Weights of a small GPT-style language model, trained from scratch on English Wikipedia.
Size: width 384, vocabulary 4096.
Architecture: rotary positions, untied embeddings, capped logits.
Training: 741M tokens, 2825 steps.
Each number is 500 + 50 x the weight over its row's rms, rounded and kept within 0 to 999. Layers, rows and columns count from 0. Numbers have three digits each. The size before them is the row's rms in percent of the matrix's.

# k: layer 7 attention key, 96x384, rms 0.0422, rows 89-95, columns 96-191
# q: layer 7 attention query, 384x384, rms 0.0437, rows 282-287,314-319,346-351,378-383, columns 96-191
# v: layer 7 attention value, 96x384, rms 0.0609, rows 64-70, columns 96-191
# o: layer 7 attention output (transposed), 384x384, rms 0.0923, rows 256-262,288-294,320-325,352-357, columns 96-191
k89 111:588509568481450549471486490520458476420528523428576513516501504573579445411520508480499513537544502534514463505451455456400516497439496492614509543557442462521421553555535561532445494455526461487571478406438492490517381473518609430502506584562559500379524456464445498480439438517457461521
q282 096:476527430530459522527515465507504438526599472556421496512449481581464461587479510552472525526591484431487519473430562582552565557498476378518507507581418573421624508520531446462518567514429579495414461482453455494495633471401446564500543440505564453613491459501476460434495586558428509536
q314 100:515526477529529472568541432460573462459502530468443537537626470578557556413565472576529471492547554473515501436555465574440602475525539506477528490509522616533501515475417421488600414520540524557509486459503483488531536538454585467494576470522494549460531582461522469485558533428511554434
q346 137:560618525461507540493364421514504408489423507506529474451555446479497526423594486547485450475497483457538428435503538483518491548375537340547484478485464508554574505563606478547564485604486462398538537511557488533516521618407513508463483434519520514554546493479485489528516547507478403486
q378 110:519561471420491531539461525498487420440620491571533440375532530642472545489427480598560549573509579451476493511453583531479542584546532508479538521546414545443515586522553502460565471466469517507398437494436441477453545468401461474474504443543567526573553483458475455481470516548450448488
k90 114:475480491405495585478406418520531490502542529637505461524553471442451570599433458496457457509555382502498484454489552572480617505403486497503603517442479610482571502502489409506569515456547480520497534527549463412466540431425541422521472498571588483518470550509499522478533587478573536414
q283 096:566535556496409552524564506562521498579436485479411555524524530427482530464597510433541521482456434437525484496526662528461582452517498477476435457480482399453475554613503458440486475518520458447483458432455453487495501624516576480495458506558498480515466568482534434510484459488408511539
q315 104:497493521489487476509501499495519462445479540569377588462474454548542464439515507475541489502515486620468515518433449507497414550511491497408423438529412588486438532497517476603454477518529468524496478471539556485488469541406475486532462573535549490495558472509447460497466460571481471485
q347 138:544615523482472446509473493445423527579457496527515525506386471528536520503477487531471527440476469567442481563508540441463460502467463424516375477415584499491393466520510553416441433537495438493513519576438499436542403602497514476517510540529582515534496500458613477517469526541530493552
q379 106:552532526527413542475439461484496501535385537463475538473464512535438483538406486510452454500487457528499475473568546514385509447509537468492376422580471453439497577570558470449614479505458469467562486499531551475525502524516522463412499548489569464522494580523541333488560479465489467548
k91 111:555478554466413445527522559465517506390557475558434541466497465483540478508497607403464537548470485552534440524451442444444486476426456457442436500433478508505507499582528595489508512524435481532507521489537535450521513548536519536492460517472453508520538489543409507474528465591410557507
q284 080:384466460493556561485510508557480471504527494550483534488450479511471492498465455442428510478522501483506459455490527399498529470506453457509539604465497611463552539428485468465480485468505516606490464621485555495513513451484459561525463502504546511512459533463556505502578541457529486483
q316 091:507474566468475481461421432517519507493499463492498513472561409484469514618434428537444537468478472454519529556524499537426585581441526514443472485366591480493516528619564460567477505603485426442512463529537502440470487454470475514544456542551498544475394482557433456602504356473347478502
q348 140:488500488540544494454447394429470403539457508516506569493463488588465483521517512529437441561553489444527403556417506490499469516577521489427432568486498498536476543496464505420597543520452515443487450464401607530592509470479522450554479597530413459579473538467425453490435479589488534523
q380 092:365449440590556591493447512534473529481522459499458561500483468527534491547443496463430547535512497442423452471454513403556451556505428433488545592498490416523485522511473492469474496512523490562504499584450500496505577496509444468576449495472498486522449413475485483543597500537542519548
k92 100:465482524448438623614465489505495434505536595506480530459406529532458494486480456479550525534511523538506450454573569542632414590531468486431542503439514437508514607538504496493544509382482499393504551461553593508458538488493497524506492447498505625528467503470469506462528520590436429477
q285 085:482588559535521511473524555505541507407515536533479464495553466524595475454479423567543595402520461516477470441577467513577573519556458525440522466540446510429590411499366474512562504432530517519545489501502506512487491611585518623610564507428499437471538514560455564464409534499590478469
q317 098:453419493544518477576568462432427594504471451456479520585470440505480554479497509481424484468415471534439561440430471534457501563520455470495418522528574473437467479452452460569474536492489518339537543415469571385489455490434516502478545493498499467579499446448456556561520450425518579573
q349 147:540389508504532466518504556524493448549487438474574543535486426450492501545451442493389483524488503574469521564506498499527466507631443511509506565457499494481427500523502524426529491476542574468445484584540561520461482426447577466516484528447544423452473563444463548435431510524560405528
q381 089:496569534449507419504555446497510509464588586560490469566505523540499560493518460476410515398533462559536428478550469465518588615597485469455557542559399520391512409440370496531543459461432501446399479482536421542465430487484511595534584547537596472455466455505491560512512552589520481460
k93 103:526497396482472556349526585501473451387445525538554485453454466477606508495492483503448480502456452494561473496578369519560509503518501501492363557454530511465540473513516490528482467488535527503539492477516474511442497531532530530449512499524480497489418440537546580527546454502561388529
q286 092:432437486478522487505440577440496505511531423453427550603480548457484524573579527522467569557518623614528478528515499538529519533595519494523553477552426490395496560467514512567422479556497538583488564556476465532495592537513410499448564477455518471424414491556471525486483518467485569479
q318 093:502449550557508563500530505440523472462442438462449518541530602470515565560536567457496475501569505525484496429455493502522497546511508565526372580450498513483567573552553506440571488457480511482504447542556496517481477422528548449441440483496449527562574525514391607507374526574580554490
q350 137:532453443492475542485546526563511473449557589474629486557453517495518562524439564576519536508593450433594484471417485485524565486465513529596417495462458456411600516496442403512522545571422441483495478586535493500467433564619427462559518465473447562477500528555578577482539470477532485543
q382 100:477464468605455508542482568472514567433532478406466499493572454465453554498551536502426553459585480638508469463549446478567518489535442496544567490466442423482471500486451438583487493503525463538533552544528456466385496556511494535417498517493532531431452542532515498443495525509485450448
k94 103:458509476523498504452452444523504549450487455458534546412540507493607549426518532510395457512558479512397459451429495522520523557478502508582438475429464498499517555445471476476489505458456531487581477641514551497521544428624502457473521596508499520517557528550511437512433503521488499406
q287 080:490479477529665499504452533525543562542506619506398560434461469535475447456540501506592554495507502491533611502488543511574460451457510528464439489471459515485437425442521533499458533550463547473593575493506445424554514434518455467539528472453439563439515497526516528525507444478596562361
q319 093:466422586501512425442563525584617493580519469422550419512453551432507469399487521440475491483500536449566485469446463517446500523485467478452476430459489521516549471513467452501477456536539521548615504525550535481500438580499480488423464503568450391500552521532508466497456537562512558481
q351 134:399498477450487483452516547448453457617563458433474524496490560500637489466530496439507480414445495600459512550425440457487420538561482584496478527465481533574454417472539517508609399541425527470475548479527529498584501450486477526504576581563474491553473473531546483644500492502444507396
q383 092:530452552406610536555542474518563544475537526521483508533521549410477502462441489484527502545464541506431547467492506563525467469548490540557555548433477496514495518441497487509430508549504485495486543561550462506528429435486459476513500567488493481467516471527553606521564435488512506430
k95 099:418488520598528563445442437511494514594430401445494433521514568532553509523598464563532503542489505449468618463495500455624455537597500513459543494562506468474518528551465550518489468481475543492420588561542531577486519501568471474597466415457427442540569504436549455451452470499524466501
v64 090:515558516409531438493563447559365438556508472528485492501559479453512523549532501516414492511441555542523548432526592459485511481546444519501570519538560479528522471462478479515511535539551504637523481533447502462498545369536408551542438509517424491431570464495517401415467574361417491533
o256 116:558437463443567480457483399508467477451464476462627437513480604427399492531574427563464511513454563500511482508511516497493449503479490554459475510480528503500550436518495495517496555470539482496496523492517631570523462471579568561525530504446490501560453529527504394501480456448549412465
o288 101:497606533605563546507478492460552576521489562492436560500464483608453503563498530438627528562527513556499474507498425539419455541528484462506510590392545526452435551545543552554454422540545551429511547499469525549505532522377482486438446586502556502593427504496509511482507531565531569538
o320 091:526491489524503423510496548512577491588456477536472500511465465441524582479473451470474516440502499431525551584526573520536561481556589548528477438583537508540443465387464566400484515449490507506456478577522439525452512513606405549491417464480479498495558474482563467544476473524525516452
o352 096:426457457468593477568514482537505499509464540491449498520503599517481556435519498399489551493476454509500515461531517456521520464516570445497504554522533465471543467478475457459452538583483510534465476513487468480489478428634493487572532482560504474566520535569517476437496535506562585466
v65 091:491464474444492507551519539513560504454507452528494518513517493521477514447481491489542510553535496528483468454529543488465521490485436506552500402553527506484422538487462497586533536449492570444532400452424542493539431656564559476461574483574560473535557584607553542459505467509488486522
o257 102:524494599352468437496566606551539485494447471541582551466483510446488524533509480535556534580513583520401523546520452572492466481461465526513459455605484605515519527439543465577556522534404533503472515435541499582415520556472486482384476565478604437535444461476474556512403449476431528568
o289 095:496564473479616536462462458467396513528529532504533547509499468489491520555525492481394525409484516427551496538485505515391532451571565460556551597493521477537498402491502479473526509477463453498469492569587513561572459300510440553521479382565435471483613556467477471507519519534528464464
o321 099:481412495510581461361584369481541546475513581525413458503477564479616458492547489536569518508507482490540373499551438568489498534447461540461486577436543496488469522465586419518470543474458511491480501477505511485537514508507489444484496559468472567348462424499409470556491567472604564503
o353 090:577454535493443487522475568517419467479443417504513559489509591540451434382483583498525503579513496497461487453523550563563458506436509563476442585594500462547412567467454509522418537525498519606452457502513438413465466458546402410500552550553465410446467502530489535463522495484525436549
v66 096:488514539642482501463463495512565501402492541481456587539431429537570442545378483560504494474515523456503482507610470534517539529497491491443501551512455484406523491543545484519570383480437501563572561448484389491421460533522548518567450480571397467455560544497524554451531466441438566526
o258 108:536513534545477472490440478536546471464476463537490481406565456555487491497531513537457569489521479493454559499422485455512492474563348498470433519494456437482436577572599469522599464631472463480535449514559536465486447419588446409544427445587465463469551488467516537524432436535467459613
o290 098:514488430466454550512561514529472508504475512616467434473441494478495426481518476533516481488530455466590547609588526555514483465545513504511540463491578499672476473390441540537511545447512581505492555487461508500484555507403517462543504390409555575551519523527529453459559429434459521444
o322 095:508484533381485383486382452502551432563557452414551480506426481519489539572535529508530428462563550556468376545519392451474525489488503527478525460489510480471514543467556413482548500471442439608484359497484525521516411422546471539444571500490465491572421510464492445590522568538610498498
o354 107:418435520514547526494559592517500576521486505502559566505465542515509539542538423487430537615394436533468522438455501557577508566473465556448478521486478456425507404531501483510436418484507532495491535456464468417542574553488505558506462599469431453541515458457538521457413468568507508481
v67 087:563418439481519510482492539594492529486584484475522461652590537539421573475435529519439487472451530448490486378451509488401437498460428537489525500507621453481474476555581501562549553413576496435573493593578485477538456435529487431505563421522476551505506463418484488543557460542512455418
o259 102:541459557463490489468497615578581497632489569454421512493574526507509553492537489520443536541478444473530495444480526507495451491558570483480530552513577403463592486596480506506516486486461459470546409424519484532569550636484453468577497390456538429584560522472473464487490500500479454458
o291 101:457513477569457573473543485379477474513483398518508515424499466510507434442472476474462426499486403584496509617467430501531492508530424575506478478504429628595415508436565427473439496461541505523513520528427504571517493469474526509462558536587560480518515542490543562552452505553533509565
o323 096:542517544454522532531481455465495458415531557424571489414494506499457445520475506519599609554479623500416510526580519507526567558447497588557557461573489485498512472559452449545561491568523526517528517453562540508526531535524510578453441567522434504437459482541496517512522489517438482484
o355 097:529528571442603571513497499486581494431478576523628509535465500413482501482502494561476550444429542360563504498599515478574539428492549494418550431478553484450547473481449418505516550544530448526533480475484489506596507464508525478468531505438492451446539519510501468436537530481483559497
v68 093:452514483523475445479534540500576495587476526491480492491466523485418512598477616600472391483608477555498555490550529514516416505466376502551461490441572566418505479568574384443547539423475482547385628434553545544477473478476477493462607511433432425493479478483433474457597498525454529507
o260 110:475473426477482475415476537401564455516366511440505489518469468534435476617530520536452501491501518556537505477474518506502382527474451507477503469467480583506539569482417497558489520441442479407498571542529507434430562375502580389531447463560429525483437554425473476495486538543516526431
o292 097:502487505532440426579461449495444541475490552494413547499559522498606481477491479462569538487503495433517481434547456427422488496532535524458550540504445414545495564430516450476476471628569525537494393465514419526477506595568477507530493579492553513476418584537509512591572542444518450618
o324 091:672485479435454584508511471484496493487488428481486453552415407534414515482587405476520531548499451534442373491554481499470477508457526448469366437534530489506507410652508607526511545525411501536542442532396467484489514558455394552518512502495582531541567419546469471471451516519530484466
o356 102:446495438471564551470572565516565484552469506500547537451428596442454512516564594537522484448439541474562566483507579540514510430497441482552380495428605493529492450539409551508522441444565521466475608515508493565505503454422553564540508513499477471401500465490527525499374484581486531442
v69 089:466453494545389590546517572525581517601449481551439400444527503508608414515603456365540574509440470578533516607460542488466472447530541553474489563493501450467446552477496406581380506463509469535444496494569562571474574485526487535479434447486578543436478541510441488567429465573457487456
o261 097:530561524544492548548492590458503497482430449579399500447469549519524471506471491447552464447538450516475484577623537446491502503543468522559520480473479436496493550479489499561430479602484493503564446494488501538497487496475568541457419518379591585431481484563523578534536474481419469466
o293 101:507511495522536487442467463508462539492568578518561538436502383489528571451477580512526536470482528464473535496490569498492524579555467504541559488483461597515524482487496550545615410460523526556532521492547453401511516466490449504483563578517448463534597476480562543482455488461533502513
o325 101:443517467473554553566517539514530552476480454488434479567486521512376573481492490579441476493466564531420469491524538499459490425515481478408537494540633569565514438496445621491420625481516452434526443449517521527489498432446483477541511492488441415470432477492531398460513488568539433538
o357 105:414440554459484504529488561515568496538510469567356488549518539486549496496540473401544466533581461523535472580524519557530545408539549553515432401542441417511507482588525440484479501568481423481497518558466480545475446569549538531545428400494604469546485479482448478549610564400450576531
v70 088:554520517601483433512618500532403446457536393370517414581503504475472467502473413557389503524439505517501427510497572559482396444540499480512535554476392500553469420503589472533563613490551509549519512471486498462544456546599515524456555442434511604494560511481492438491432397470477480538
o262 107:583400483499477496520462494539492514561519428467502447485525558498491462566477362573460514481567514558424507519428520475616478552438525438496505541460410579492545420598592509489425577571560568478443545482462492554581670489497497577516485523577501390486470431557468529537428476515423476476
o294 095:502502491506579599474442475480459570499478514497514545526476500446556573411478600438546536580550521461525498475520489558478578469490510518502465502529510423511441538463482547459517384517462547520550537459527559535416557504490451477498454544516435543534550535493511468544561431441477499387